Weights of a small transformer language model.
Training: a variant of Muon for these matrices, 156M tokens, 9516 steps.
Each number is 128 + 24 x the weight over its row's rms, rounded and kept within 0 to 255. Layers, rows and columns count from 0. The size above them is the row's rms in percent of the matrix's.

# layer 4 attention output, 192x256, rms 0.113, rows 0-104, columns 128-191
size [107  95 107  93 100  97 100 101  99 108  99 106 102  97  95 109  94 104  98 110 101  95  98  91 100  92  87 103  92  91  96  99 101  98  98 106 104 104  90 100  96  95  98  94 112 101 127 100  97  94  94  95 104 114 103 104  97 100 100  96 115  97  99 110  92 103 102  95  93  97 104  98  90 103  96 101  98 104  99  96 111 103 100 107 106  98  96 103 101 101 105 108  93 103  97  99  92  97 102 102  99 108  98 105 106]
[[139 140 131 140 117 145 180 163 133 131 127 102 163 119 130 104 147 143 115 154 142 131 136 121 112 116 123  78 130 166 108 150 134  99 114 108 133 144 142 140 126 129 167 131 139 117 133 121 137 125 140 151  99 124 115 110 122 125 128 147  80 112 117 128]
 [141 102 122 140 114 124 146 148 143 107 112 157 132 146 121 155 128 153 129 122 120 124 139 140 123 113 136 125 117  73 102 140 102 124 138 118 123 118 181 153 140 134 111 123 123 128 147  90  92 127 132  92 140 164 121 118 132 121 152 145 128 126 140 142]
 [122 138 143 133 138 150 125 110 101 105 131 173 148 124 167 143 127 153 115 129 138 142 119 126 126 156 122 113 124 161 118 128 108  94 149 110  90 118  87 120 112 111 135 122 142 136 116 131 122 132 126 121 129 145 104 136 118 161 132 122 135 183 131 117]
 [117 118 130  96  94 125 120 135 171 130 113 139 135 151 105 128 110 116 142 144 126 137 161 138 148 116 109 136 133 156 120  91 133 137 105 135 135 122 133 110 127 130 103 121 146 158 133 118 133 123 112 135 145 157  57 111 114 121 109 116 104 120 108 176]
 [130 137 118 117 155 133 131 120 123  99 133 163 121 127 100 102 130 112 123 138 114 110 100 132 162 127  90 133 133 128 117 118 103 121 115 112 115  71 119 104 129  87 148 113 115  76 125 108 129 158 113 146 106 136 116 149 144 128 142 124  99 138 100 149]
 [135 141  92 127 128 117 127 132 114 123 129 180 124 124 113 126 137 142 133 109 131 135 134 117 123  83  75 154 141 114 124 114 133 124 134 138 119 160 137 151 139 138 144 125  97 112 125 117 128 162 111 132 110 142 147 141 120 173  89 167 141 118 121 136]
 [135 131 134 121 135 135  95 141 130 118 135 141 134 135 158  92 118 127 135 107 120 127 124 142 192 131 127 131 169 147 120 130 127 149 114  78 128 116 116 142 105 127 179 155 125 124 121 102 131 148 161 154 135 106 107 197 120 128 150 142 134 123 120 138]
 [137  94  71 138 105 132 141 129  97 137 155 172 149 154 116 129 126 121 177 111 151 124 137 180 118 109 141 122 114 114 142 105 114 117 131 119 148 125 148 124 130 133 125  96 137 117 136 120 161 129 118 122 147 122 122 109 119 146 110 140 135 108 146 136]
 [149 126 144 107 107 150 144 127 134 165 156 151 109 172 145 128 126 120 132 170 125 132 130 151 112 131 136 103 123 130 128  68 175 152 131 150 145 145 169 159 123 140 125 139 124 159 130 129 152 128 108 146 133 140 127 148 163 118 134 110 152  86  99 104]
 [132 132 114 131  99 170 114 167 136 126  99 100 128 120 174 141 141 128 133 170 116 130 112 140 118 100 157 101 114 132 133 113 138 169 130 145  96 162 127 134 152 126 137 114 115 117 125 128 119 121 124  94 131 149 106 123  96 136 101 126 128 132 116 124]
 [115 106 118 105 111 116 126 142  98 114 122 112 136  91 147  98 124 124 100  92 158 142 171 116 101 168 125  62 113 149 125 128 164  98 118 146 133  87 147 143  96 116 139 130 129 166 136  98  99 122 130 131 121 128 131 135 141 127 117 120 106 129 130 111]
 [123  98 119 140 113 153 125 106 125 110 134  73 140 123 107 132 116 108 128 138 140 122 109 141 144 111 128 145 133 138 149 142 124 151 114 144 124 103 135 112 101 133 101 104 134 132 140 103 102 137 110 126 173 141  99 138 135 142 110 101 150 130 144  97]
 [136 134 103 120 145 175  91 106 116  96 117 124 126 129 117 104 131 133 110 139 144 138 146 118 150 111 130 146 110 126 143 133 146 115 121  90 107 137 107 110 127 138 113 134 135 137 137 110 114 111 124 151 106 116 149 123 156 165 105  99 120 130 116 144]
 [133 119 115 140 138 125 126 142 140 120 129 117 144 123 103 121 156 152 123 120 118 130 145 123 118 101  95 124  96 144 161 138 144 114 129 151 142 146 122 118 122 111 100 147 123 143 122 110 108 154  94 192 133 116 128 160 167 147  95 132 134 137 126 124]
 [103 144 130 144  88 121 142 135 108 144 107 110 128 140 131 116  86 142 121 130 111 114 117 102 123 153 126  87 143 113 122 128 161 113 124 103 109 148 134 151 119 152 112 135 146 157  92 139 124 109 129 115 136 100 137 115 120 152 123 115 110 117 150 135]
 [146 129 160 122 123 129 130 145 152 143 135 134 145 146 106 132 108 140  91 152 142 122 121 124 151 104 137 114 142  79 115 138 116 115 114 129 143 135 156 139  98 111 118 106 164 154 111 114 145 134 113 133 139 135 148 139 130 137 121 100 124 129 148 102]
 [144 125 128 162 146 135 121 120  97 117 123 149 118 137 112 150 137 120 156 124 128 134 110 140 136 115 133 153 150 159 123  83 102 172 126 134 137 115  49 144 126 167 127 122 145 105 153  86 159 131 146 134 125 177 139 138 158 111 113 107 119 136  82 126]
 [131 165 147 171 124 130 141 135 121 134 108 112 116 120 121 147  77 139 145 128 117 120 108 110 137 133 118 160 109 141 120 124 129 132 141 144 125 114 121  87 124  92 112 160 142 124 102 132 113 114 150 132 112 116 152 130 153 115 108 112 144 147 143 154]
 [122 102 168 134 141 160 145  90 117 139 110 120 135 125 110 106 121 132 161  99 154 127 110 111 131 125 133 132 150  95 113 165 122 156 139 130 122  98 131 130 109 161 145 104 115 127 141 126 125 159 104 126 143 125 110 155 132 113 118 126 173 144 114 114]
 [104 119 138 104 152 118 122 124 140 110 105 146 165 118 119 122 155 137 108 132 114 112 143 150 135 152 103 149 121 111 111 148  94 127 116 167 139 117 116 113 124 145 123 127 116 138 124 130 112 137 121 132 143 135 100 130  81 158 140  91 142 118 131 154]
 [107 141 127 157 151 123 134 143 145 128 166 130  87 116 146 117 140 140 106 139 139 137 125 112 102 127 137 141 141  91 111  81 146 130 153 107 126 158 140 120 104 106 108 144 121 140 146 113 130 115 111 142 125 143 106 153 121 129 116 150 109 114 158 109]
 [136 114 155 108 138 126 148 142 136  91 158 133 161 139  91 156 145 145 109 117 110 109 145 133 105 173 124 109 132 158 124 161  95 102 159 133 150  99 166 128 105 138  91 108  92 100 123 134 154 150 109 128 153 154 101 150 132 127 122 120 148  84 132 166]
 [104 153 127 142 138  99 103 108 167 126 108 129 146 122 122 143 121 124 103 113 148 150 136 122 116 118 142 122 126 118 101 175 126 148 104 120 117 112 159 126 149 115 103 133 150 140 137 133 154 116 144 108 117 124 125 108 132 123 133 126 122 114 142 122]
 [139 121 152 117 130 138 120 132  92 193 103 163 139 131 125 122 117 134 127 176 127 136 154 131 119 133 136 114 124 124 143 106 123 114 127 109 141 156 116 162 169 132 108 143 134 122 156 131 159 106 118 147 116 102 139 131 117 127 125 135 124 106  95 152]
 [125 131 156 138 134 137 128 115 166 128 124 122 127 135 116 132 139 130 146 106 139 132 146 103 150 130  92  90 122 111 126 113 109 143 132 136 152 128 106 107 172 104 158 124 136 130  75 112  74 106 131 124 137 113 155 153 140 116 100 132 110 144 116 109]
 [104 107 124 140 110  94 133 144 125  96 126 139 138 146 128 145 146 129 112 111 133 158 107  89  90 113 139 140 117 125 155 116 142 117 118 138 142 130 161 109 105 149 147 114 115 122 116 127 111 152 132 118 126 147 112 174 133  97 126 130 107 151 174 112]
 [105 147 146 110 151  98 103 135 155 123 112 144 118 107 154 176 108 162 145 126 125 108 132 148 138  91 116 124 152 130 173 126 100 152  93 141 133  96 140  84 131 130 137 129 131 150 151 108 131 105 105 127 108 119 142 148 127 110 123 138 128 139 124 132]
 [137 132  94 114 131 136 138 159 145 134 139 106 136 140 126 102 118 111 117 141 124 135 114 138 114 133 102 135 112 115 126 141  84 130 123 120 114 153 142 146 129 117  87 109 111 113 139 123 121 103 115 115 127 128 105 132 148 117 147 112 153 139 152 117]
 [124 134 149 151 137 151 166 145 113 127 144 134 137 154 145 130 131 123 125 122  96  96  92 142 123 121 127 148 164 109 146 145 151  97 142 148 135 178 116 132 120 109 122 140 150 147 153 129 134 119  98  99 148 101 112 137 128 139 124 128 144 157 139 144]
 [113 128 113 100 107 132 104 109 149 156 136  81 152 123 153 128 180 109 148 130 145  82 115 100  95 123 148 128 141 140 133  76 134 143 142 104 146 131 116 101 149 155 130 123 130 165 142 131 117 122 151 122 145  75 147 115 144 142 169 111 144 126  90 129]
 [113 135 131 141 124 143 124 102 109 105 113 165 134 117 105  96 144 150 124 125 146 157 106 119 115 138 142 117 128 120 109 130 136 131 125 134 155 123 145 118 114 139 125  78 136 157 144  95 119 124  95 121 159 115 113 116 150 151 153 101 113 127  82 143]
 [137 131 155 148 136 131 105 130  92 128 153  62 114 120 145 147 108  92 155 111 124 101 161 127 143 143 137 146 126 166 138 161 161 145 136 133 150 108 103 142 142 124 131 122 100 133 101 110 143 127 137 123 164 143 111 139 136 128  98 103  97 114 132 118]
 [131 129 123 144  78 120 158 159 173 156 120 137 116 148 132 120 163 149 108  82 122 136 129 135 121 127 117  76 107 130 174 117 150 128 132 128 164 120 142 142 118 128 149 104 167 106 136 148 136 122 138 136  83 139 114 168 142 114 127 141 120 120 121 123]
 [153 116 124  99  85 133 107  99 129 157 126  87 106 134 114 136 132 138 163 124 119 112 134 118 135 136 159 106 144 178 107 140 134 158 122 124 140 136 104 129 123 111 117 126 151 118 112 127 111  97 131 135 182 134 136 130 107 100 129 115 114 130 124 111]
 [150 103 135 119 147 145 119 176 126  96 114 132 119 128 154 153 138 121 151  95 180 152 131 134 122 142 152 117  90 132 159 120 130 172 137 120 135 138 174 120 124 149 131 130 110 164 130 107 117 124 120 129 125 145 111 129 137 128 122 132 145  94 133 116]
 [142 109 138 139 142 156 107 144 130 153 137 119 103 128 107 118 113 105 148 112 163 111 137 150 107 130 135 129 137 127 129 124 125 114 130 122 122 134 136 140 118 119 113 141 139  94 115 154 117 117 144 139 157 134 104 124 154 117 144 117 147 153 132 173]
 [111 133 160 121 122 133 106 115 125 132 123 109 120 145 147 123 160 144 117  88 164 123 147 125 116 109 134 125 146 123 136 130 120 100 130 152 108 120 116 137 121 153 162 126 150 125 147 127 134 130  95  80 128 152 135 115 122 138 106  97 141 130 132 137]
 [113 126 136 141 138 129 128  85 115 140 120 123 154 140 136 142 105 149 125 104 139 165 128 126 108  78 127 140  69 113 148 165 134 110 163 127 100 105 106 125 143 139 110 139 150 122 134 149 124 127 104 106 136 126 121 115 102 120 149 150 150 178 154 105]
 [147 112 144 151 121 142 132 150 127 113 134 120 149 112 142 152 121 115 131 175 124 103 146 118 118 109 117 117  86 109  95 139 145 129 133 127 130 173 127 119 138  88 104 123 188 111 123 114 171 129 150 136 145 140 148 129 107 143 112 138 168 133 130  96]
 [121  91  93 157 133 131 141 110  94 141 122 131 162 132 109 144 131 105 107 148 117 113 101 105 103 132 145 134 138 124 106 111 118 149 119 116 125 103 126 118 131 131 101 122 138 131  93 126 143 130 111  96 119 121 134 165 153 142 133 124 146 112 128 120]
 [127 103 152 101 173 131 135 138 113 107  95 100 120 131 145 107  90 124 128 136 157 143 130 127 114 106 117 122 103 118 113 157 151  84 143  98 137 121 163 121 170 146 128 150 133 136 144 120  99 125 123  98  91 136 151 130 145 131 129 123 153 151 136 130]
 [142 130 107 168 153 145 103 137 124 114 146 141 133 102 112 134 113 127 115 138 112 153  95 119 118  99 135 135 148 120 129 155 111 120 126 160 148 137 134 132 126 145 137 142 121 143 111 147 107 139 144 123 134  95 154 130 131 144 161 141 101  90 119 107]
 [151 116 106 135 110 129 143 129 129 129 109 144  89 128 115 131 106 150 122 114  99 145 135 176 112 126 136 143 150 118 109 131 112 111 106 112 104 157 115  97 129 155 111 164 114 130 112 137  87 129 163 127 115 124 120 128 129 104 114 109 122 153 132  94]
 [110 115 131 123 136 151 151 121 162 152 164 131 132 100 131 145  97 118  98 146 101 114  98 159 103 140 124  97 116 160 128 165  95 161 143 122 127 126 157 115 129 128 146 125 166 152 144 109 117 135  88 117 123 128  90 150 137 148 138 148 114 152 109 137]
 [125 147 162 112  73 146 118 111 132 152 138 158 118 157 153 137 147 117 115 136 109 119 150 110 124 132 143 128 140  87 131 130 114 122 142 115 138 173  96  96 165 118 131  90 134 116 156 141 114 155 127 165  72 128 164 139 115 117 183 129 126 164 146 108]
 [131 142 118 174 121 160  93 151 104 106 115  93 110 119 129 170 172 105  82 148 144 131 140 169 132 120 130 117 126 118 133 129 147 156 132 128 133 113 125 114 108 104 109 109 134 135 139 141 111 128 104 125 121 131 127 151 166 113 153 125  99 114 160 107]
 [139 169 149 115 142 130 112 111 110 117 143 118 120 161 153 105 118 155 108 140 108 118 117 114 105  97 111 150 132 128 103 129 143 117 150 114 120 162  79  97 124 141 109 108 130 100 127 108 154 116 103 118 101 109 163  98 126  97 142 140  75 131 145 138]
 [121 136 122 117 130 116  98 119 146 122 169  89 135 149 108 123 125 129 123 101 149 116 129 149 117 120 132 153 100 134 134 119 116 166 129 124 107 116 131 109 121 116 116 124 128 139 141 145 149 140 120 127 145 131 110 156 163 163 138 110 108 148  66 152]
 [150 116 153 136 149 114 132 120 132 138 128 123 177 152 137 166 135 125 126 121  92 108 108 153 101 146 132 123 137 132 139 130 139 102 112 166  75 133 147 176 147 145 128 149 146 140 122 142 135 164 137 135 149 135 121 127 113 137 125 107 109 157 115 115]
 [151 133 121 103 123 119 160 108 122 142 140 140 107 113 148 132 159 142 129 132 135 140 124 164 151 143 161 138 148 176 135  95 156 113 100 119 117 157 104 163 119 136 146 118 132 144 132 147 142 122 130 138 125 103 178 106 141 143 114 164 126 144 138  86]
 [115 108 106 144 101 132 117 107 136  92 135 110 139 127 162 118 126 127 114 169 141 141 129 132 104 129 138 132 126 114 158 129 139  76 139 104 158  95 145 120 148 160 126 141 117 132 125 157 132 117 131 109 116 112 100 138 115 120 123 153 151 120 122 128]
 [154 136 143  95 121 106 114 117 120 144 127 115 149 143 120 163 115 133 117 101 140 132 135 103 143 161 116 118  92 151 137 100 122 136 137 150 150 137 131 154 132 161 156 131 131 134 100 141 104 134 133 121 116 126  76 111 166 104 117 152 148 113 132 109]
 [102 144 160 139 135 124 115 126 157 115 145 121 119 145 122 143 100 138 105 167 122 145 158 121 144 113 141 105 128 156 116 119 146 127 142 115 117 102 104 152 102 131 125 160 123 124 132 140 151 125 107  95 118 159 160 134 140 134 124 159 153 164 128 107]
 [ 98 135 110 141  77  87 139 143 153 112 127 140 125 143 140 108 133  99 118  92 169 149 134 130 127 157 101 138 115 125 119 153  71 146 110 114 112 120 134 143 130 131 135  98 120 143 137 139 135 194 106 140 157 117 106 124 113 119 129 158 135 111 118 145]
 [102 146 125 124 136 126 169 132 120 115 132 148 142 120 109 150 132 131 153 110 152 116 139 133 171  95 132 137 113 112 115 152 100 123 145 117 148 133 127 123  96 146 125 143 147 109 133 124 169 162  96 143 128 131 120 113 157 112 154 129 176 139 184 113]
 [120 135  95 128 119 106 141 122 132 114 144 132 145 150 138 103 169  94 130 123 136 128 119 143 160 149 115 121 114 148 141 118 141 147 125 108 129  97 165 138 128  98 139 137 115 145 115 138 135 122 137 130 124 114 146 112 122 157 131 103 117 113 145 109]
 [121 142 128 112 119 111 126 104 128  97 138 108 133 140 157 146 130 146 155 105 133 132 122 132 124 142 129 129 122 100 132 135 129 124 125 137 145 119 117 135 119 140 117 180 137 104 121 146 121 122 150 108 127 124  93 110 126 106 145 119  96 125 147 159]
 [143 136 122 116 153 126 125 141 117 138 126 146 125 136  97 129 131 156 137 119 130 140 119 125 105 165 134 130 133  94 119  95 109 131 140 133 139 125 127 114 124 129 109 110 104 109 162 156 160 134 133 128  97 165 141 113 136 111 137 122 129 138 115 136]
 [159 134 126 122 163 126 108  71 121 132 126 139 132  84 155 165  97 122 110 105 125 119  99 122 142 129 137 128 117 125 144 112 152 139  82 168 114 142 128 128  57 108 128 137 153 102 123 124 124 139 126 120 143 134 110 168 141 100 156 132 143 145 154 101]
 [154 129 131 140 114 115 152 134 169 109 140 115 134 116 123 157 113  96 133 139 118 131 124  86 143 130 129 106  78 117 143 151 122 170 119 145 109 126 133 132 101 130 146 100 129 151 109 130 121  96 147 109 120 136 134 100 135  71 124 115 151 105  99 133]
 [115 131 149 171 121 148 132 106 109 147 124 138 108 122 169 138 182 141 101 189 129 112 133 151 172 114  97 149 142 167 127 118 124 128 129 150 131 152  94 142 137 135 129 101 168 123 144 111 134 155 122 122 129 126 182 127 145 135 129 134 135 133  98 124]
 [ 95 126 137 124 131  99 134 129 117 112 106 158 126 140 131 149 129 144 143  99 100 138 174 117 152 157 144 139 137 163 135 124 115 129 148 148 146 118 128 127 125 101 136 125  81 119 110 162 144 118  95 130 173 146 149 123 112 114 112 129 135 149 108 134]
 [153 118 143 117 150 166 167 127 134 121 117 124 117 128 138 144 115 132 143 129 105  69 126 125 106 138 132 112 130 140 136 154 102 170 136 141 145 115 168 108 142 135 120 107 148 138 107 105 153 123 124 155 120 141 108 122 149 141 132  80 152 117 122 167]
 [121  95  96 113 135 158 124 132  89 128 155  88 134 140 127 154 116 145 139 140 107 118 136 134 123 151 133 144 140 105 134  93 136 140 135 121 133 125 109 108 120 123  85 151 162 137 106 110  98 134 152 118 122 136 159 117 133 133 109 155 142 125 168 114]
 [117 128 113 126 117 102 119 129 151 145 168 149 135 150 131 135 131 123 114 140 109 150 117 125 123 147 149 127 127 135 133 136 129 100 155 153 116 159 114 136 148 130 135 127 116 120 110 115 121 133 116 126 151 136 128 137 161 168  99 158  96 127  98 124]
 [118 115 133  72 116 152 131 113 119 127 132 135 137 125 117 145 159 113 104 180 125 128 122 144 112  95  84 145 133 159 139 138 102  97 124 128 143 121 134 131 134 106 141 121 110 116 107 143 140 148 144 116 101 134 117 103 118 144 143 158 149 118 145 129]
 [ 92 145  80 157 123 136 170 137 145 148  89 112 111 133 132 132 155 111 141 132 174 137 141  91 108 127  95 141 143 130 125  82 133 133  92 148 126 130 135 148 156 124 184 134 105 154 138 146 128 118 130 140 147 113 169  85 126 136 115 106 134 150 129 165]
 [137 125 156 136 142 115  79  94  96  97 136  75 115 126 108 106 109 140 116 129 135 171 130 124 135 128 109 141 108 140 121 146 131 136 137 110 133 120 141 153 106 148 135 125 119  76 154 119 145 152 143 109 109 165 137 154  99 132 146 136 118 127 126  93]
 [126 142 148 160 124 128 144 143  99 149 109 122 138 135 151 124 124 121 105  93  69  72 128 157 131 115 146 158 122 152 139 152 126 158 143 141 129 131 141 115 140 126 171 126 130  96 126 112 159 186  95  97 126 115 151 131 100  84 151 142 115 126 120 110]
 [119 120 117 133 120 144 118 103 128  95 129 120 101 118 115 119 105 121 122 158 132 120 130 101 137 133 122 103 161 136 113 130 130  94 113 112 122 123 112 144 140 129 103 159 129 159 149 126 124 113 119 160 132 129 165 108 100 154 100 107 111 124 128 150]
 [131 130 100 156 140 148 116 142 125  89 131 128  95 106 128 131 157 144 126 165 149  97 114 152 114 107 141 125 151 147 155 131 115 151 154 130 126 101 137 126 152 138 135 108  92  95 120 115 145 140 121 148 150 118 147 122  91 164 130 137 140 113 164 141]
 [113 125 118 116 131 146 150 116 156 121  82 130 109 130 129 139 152 133 141 174 135 128 126 133 134 111  99 126 117 140 137 132 134  93 131 136 119 106 124 105 122 115 145 113  99 145 119  90 106  93 140 142  93 100 122 130 116 137 135 116 130 141 131 115]
 [151 149 151 133 159 139 143 143 129 125 142 114 138 156 116 123  95 131 150 131 126  97 142 149 134 101 109 157 131 125 128 105 128 111 140 123 144 137 111 154 123 125 126 109  88 128 117  96 130 122 124 107 123 110  98 147  96 127 124 152 144  87 143 137]
 [165 139 113 138 142 153 133 131 125 154 108 148 106 121 135  90  94 117 131 110 140 131  99 120 110 119  96  87 113 107 112 150 134 133 134 159 117 137 141 110 145 115 134 117 125  98 133 120 134 117 143 117 115 167 149 127 142 105 127 133 154 154 128 118]
 [157 131 117  88 167 102 127 134 127 140 148 121 120 105 132 152 136 134 126 111 131 114 118 103 139 129 160 123 162  99 124 132 133 138 148 107 129 147 152 106 137 143 146 125 149 141 124 134 137 124 111 126 125 147 120 121 142  77 124 107 127 129 119 150]
 [122 124 142 136 116 128 100 151 133 172 106 127 135 127 111 122 125 128 112 125 117 129 113 127 131 123 124 104  82  98 135 144 118  83 115 102 127 136 140 106 138 112 102 127 141 150 156 133 153 140 143 121 104 101 118 112 187 117 128 102 113 115 124 158]
 [119 124 142 126 121 171 135 124 143 118 148 130 104 143 144 150 120 120 127 124  92 127 141 121 115 129 141 143 127 147 152  79 137 101 131 139 139 126 121 114 153 138 124 118 125 117 138 100 121 119 154 131 143 109 166 110 128 125 139 103 105 112 132 162]
 [151 174 116  94 137 115 150  82 132  99 165 112 142 158 108 135 146 122 123 100 140 122 104 154 119 140 123 140 115 122 120 134  99 137 152 105 101 119 139 103 154 124 111 134 120 124 140 154  80 137  97 118 140 136 156 130 134 146 104 155 138 107 102 115]
 [168 119 160 126 164 134 145 122 100 131 100 158 134 128 147 164 109 159 124 155  85 115 136 137 161 139 163 116 139  94 122 142  94 114  88 119 134 127  97 126 147 120 146 169 150 124 109 124 147 120 106 137 134 134 135 145 103 109 139  95 124 141 118 111]
 [ 99 134 122 132 119 122 102 151 105 153 125 137 125 141 131 147 120 114 163 160 112 125 139 112 130 119 111 151 112 140 141 102 131 157 144 108 146 146 107 130 132 121 120 140 130 152 149 147 138 154 146 134 104 120 128 149 110 173 149 145 127 160 136 133]
 [138 145 102 118 130 151 112 147 137 137 121 133 153 113 118 157 137 121 112 110 146 129 148 118 144 132 151 122 157 133 150 117  92 133 163 125 123 111 102 110 153 150 127 104  95  97 156 129 157 147 130 143 142 126 157 129 126 138 142 144 115 135 115 157]
 [134 113 123 109 100  87 135 124 120 132 131  99 127 104 126 101 125  91 122  85 134 181 122 102 123 159 138 145 127 162 147 152 118 130 135 145 131 136 175 151 116 149 127 116 138  77 108 106 170 138 131 135 120 143 119 103 116 159 128 116 118 137 112 114]
 [117 134 133 122 133 166  91 124 127 147 130 148  94 127  97  96 127 146 123 126 135 160 144  96 129  93 149 102 117 127 110 126 152  88 159 137 159 157 116 132 130 153 115 139 123 163 124 156 126 114 132 124 102 130 146 134 111 141 107 123  95 105 156 122]
 [140 141 145 122 136 138 138 107 129 100  94 114 133 136 126 112 128 181 106  88 115 163 131 121 113 136  92 114 125 133 127 111 128 129 132 161 100 143 131 129 126 127 107 123 104 127  98 112 150  87 147  94 139 113 152 137  95 150 124 137 124  93 152  95]
 [129 136 153 141 145 183 137 103 140 152 143 137 134 113 153 132 112 132 139 128  83  92 117 139 106 147 120 107 150 117 129 150 109 131 115 148 115 158 159 121 126 140 119 119 113 142 110 117  90 128 139 121 123 122 129 142 135 120 116 121 138 137 124 118]
 [148 151 155 124 113 105 131 151  84 120 120 131 110 141 138 132 136 126 115 129 101 145 139 119 114 133 128 106 153 134 101 129 134 112 149 138 137 130 117 124 122 129 114 144 113 145 117 132 150  73 111 148  95 126 127 118 134 141 129 105 116  94 140 130]
 [117 146 140 126  99 111 125 145  79 149 142 132 133 116 124 109 117 120 120 120 112 124 129 146 109 136 120 136  83 119 135 141 123 122 125 123 151  84 110 139 106 115 151 128 106 146 126 134 134 129 136 139 112 134 108 155 126 130 125 122 112 114 136 147]
 [ 92 148 136  97 117  99 138 119 123 118 148 136 131 134 120 103 133 140 103  98 120 157 146 145 151 126 130 134 135 117 126 138 136 105 133 131 119 135 123 130 111 133 151 134 147 123 157 127 154 126 127 136 124 119 131  90 113 129 113 143 121  93 176 102]
 [138 123 121 142 112 133 120 132 138 101 139 117 153 148 127 103 136 149 108 152 118 115 109 153 122 112 123 116 153 162 117 139 133 125  96 101 120 152 140 129 109 123 144 140 132 106 107 120 150 126 126 153  86 158 141 112 135  99 150 102 146 139 104 173]
 [142 136 103 101 165 135  89 149 149 108 129 129 112 124 112 101 141 134 133 165 119 180 145 124 113 121 146 120 134 131 113 124 122 143 118 116 130 106 114  85 128 102 155 137 168 161 108 156 147 119 114 140 148 144 123 128 117 114 103 131 124 139 128 127]
 [136 131 120  94 134 142 147 124 122 128 137 107 118 126 145 118 113 165 138 123 143 117 126 124 124 149 123 157 102 121 132 128 123 136 111 114  94 125 134 111 120 131 144 121 149 152 132 113 154 145 144 102 137  86 147 119 137 140 122 132 153 115 141 102]
 [172 141 153 144 153 112 138 116  99 144 133 122 129 136 118 143 119 139 109 105 155 143 130 161 119 177 145 110 101 142 105 150 128 121 125 124  99 140 155 109 135  87 119 132 154 154 131 138 134 109 113 105 126 149 134 136 169 146  96 112 117 122 154 144]
 [127 131  96 155 184 122 113 158 113 139 125 129 162 143 133 155 141 118 141 141  95 140 118 126 130 132 144 166 129 132 132 108 149 123 117 176 143 102 126 148 129 137 135 121  68 108 148 127 139 173 111 144 169 123 106 135 119 123 135 118 155 125 159 137]
 [153 140  99 134 106 130 107 103 122 120 158 129 155 124 117 110 131 112 164 126 138 136 108  99 158 111 147 132 129 105 118  85  89 152 116  74 175 121  99 146 104 132 139 145 129 121 154 113 116 154 129 122 105  91 113 140 138 112 147 152  86 130  93 114]
 [141 140 138 114 109 116  90 132  85 128 153 124 150  98 132 137 130 113 160 126 122 130  97 108 145 131  97 110 147 141 155 101 133 118 116 113 124 123 103 140 120 118 146 114 127  80 113 121 104 127 156 133 119  90 113 103 117 122 149 100 122 128 104 107]
 [119 131  90 140 148 115 139 151 116  96 126 130 104 124 112 144 134 140  96  99 119 126 104 120 115 109 131 134 127 130  86 137 155 127 125  83 128 120 145 108 115 135  95 130 175 134 125 159 127 137 108 112 134 126 134  76 153 124 144  74 123 118 134 163]
 [159 163 149  87 100 140 124 149 125 109 149 109  99 140 100 151 133  98 118  92 147 115 139 146 131 136 136 115 104 144 122 139 135 146 121 117 107 121 144 134 123 137 140 137 118 108 145 118  88 136 133 152  97 147 109 107 141 142 156 134  99 143 130 151]
 [124 157 145 101 118 126 145  84 145 151 106  97 141 107 134 117 119 147 127 119 138 130 117 117 149  94 109 138 105 116 146 116 153 116 124 136 133 149 141 129 138 131 157 106 124 150 152 148  82 123 139 129 116 129 134 134  63 127 125 110 115 132 133 101]
 [158 100  96 119 145 113 128 114 148  68 126 117 135 131  80 182 173 119 151 151 155 139  79 145 133 160 137 121 135 129 140 129 119 154 129 121 121 146  95 146 135 121 165 138 138 154 118 131 103 121 147 165 149 159 138 136 126 140 133 115 113 119 105 138]
 [118 129 127 127 130 110 110 132 132 136 107 127 128 114 160 102 130 141 126 142 107  99  92 127 161 121 149 115 163 120 115 172 123 125 108 126 139 105 111 116 121 133 164 122 137 107  86 152 139 109 112 136 136 147 102 143  81 103 126  96  78 119 144 137]
 [127 133 107 140 133 105 109 133 124 121 161 151 136 131 155  93 136 135 120 158 100 117 148 124 132 165 176 129 145 114 126 155 136 150 114 159 111 137  98 141  99 141 135 127 105 112  78 122 129 141 153 152 136 107 150 116 138 132 131 109  99 128 104 108]
 [100 122 102 132 146 164 130 132 163 141  93  93 122 115 114 104  74 147 106 114 124 144 129  81 140 121 124 158 173 147 112 191 114 101 159 149  96 124 104 129 131 138 117 114 138 109 125 122 141 161 118 140 157 155 134 123 138 148 147  98 156 133 126 118]
 [117 127 140 106 154 109 144 131 134 113 162 132 113 129 150 100 116  81 108 156 140 142 128 116 156 123 100 146  82 118 155 126 143 113 151 116 134 129 131 163 125 141 124  96 134 127 134 146 114  78 114 148 108 144 154 127  95 128 114 142 116 108 112  78]
 [114 122 124 134 214 149 145 125 159 114  95 135 128 113 147 132 127 155 148 153 107 131 136 120 159 119 172  89 136 119 111 139 146 106  96 110 124 130 168 145 115 115 110 145 118 102 129 130 140 113 123 126 140 138 128 140  90 134  97 146 116 115  89 136]
 [103 101  81  91 128 113 106 117  99 127 135 117 145 118 114 125 124  98 118 120 141 176 146  92 140 136 151 121 158 141 145 126 104 111 137  98 135  99 152 141 112 115 117 139  91 119 135 141 127 125 102 123 163 135 124 141 131 140 164 127 154 118 134 132]]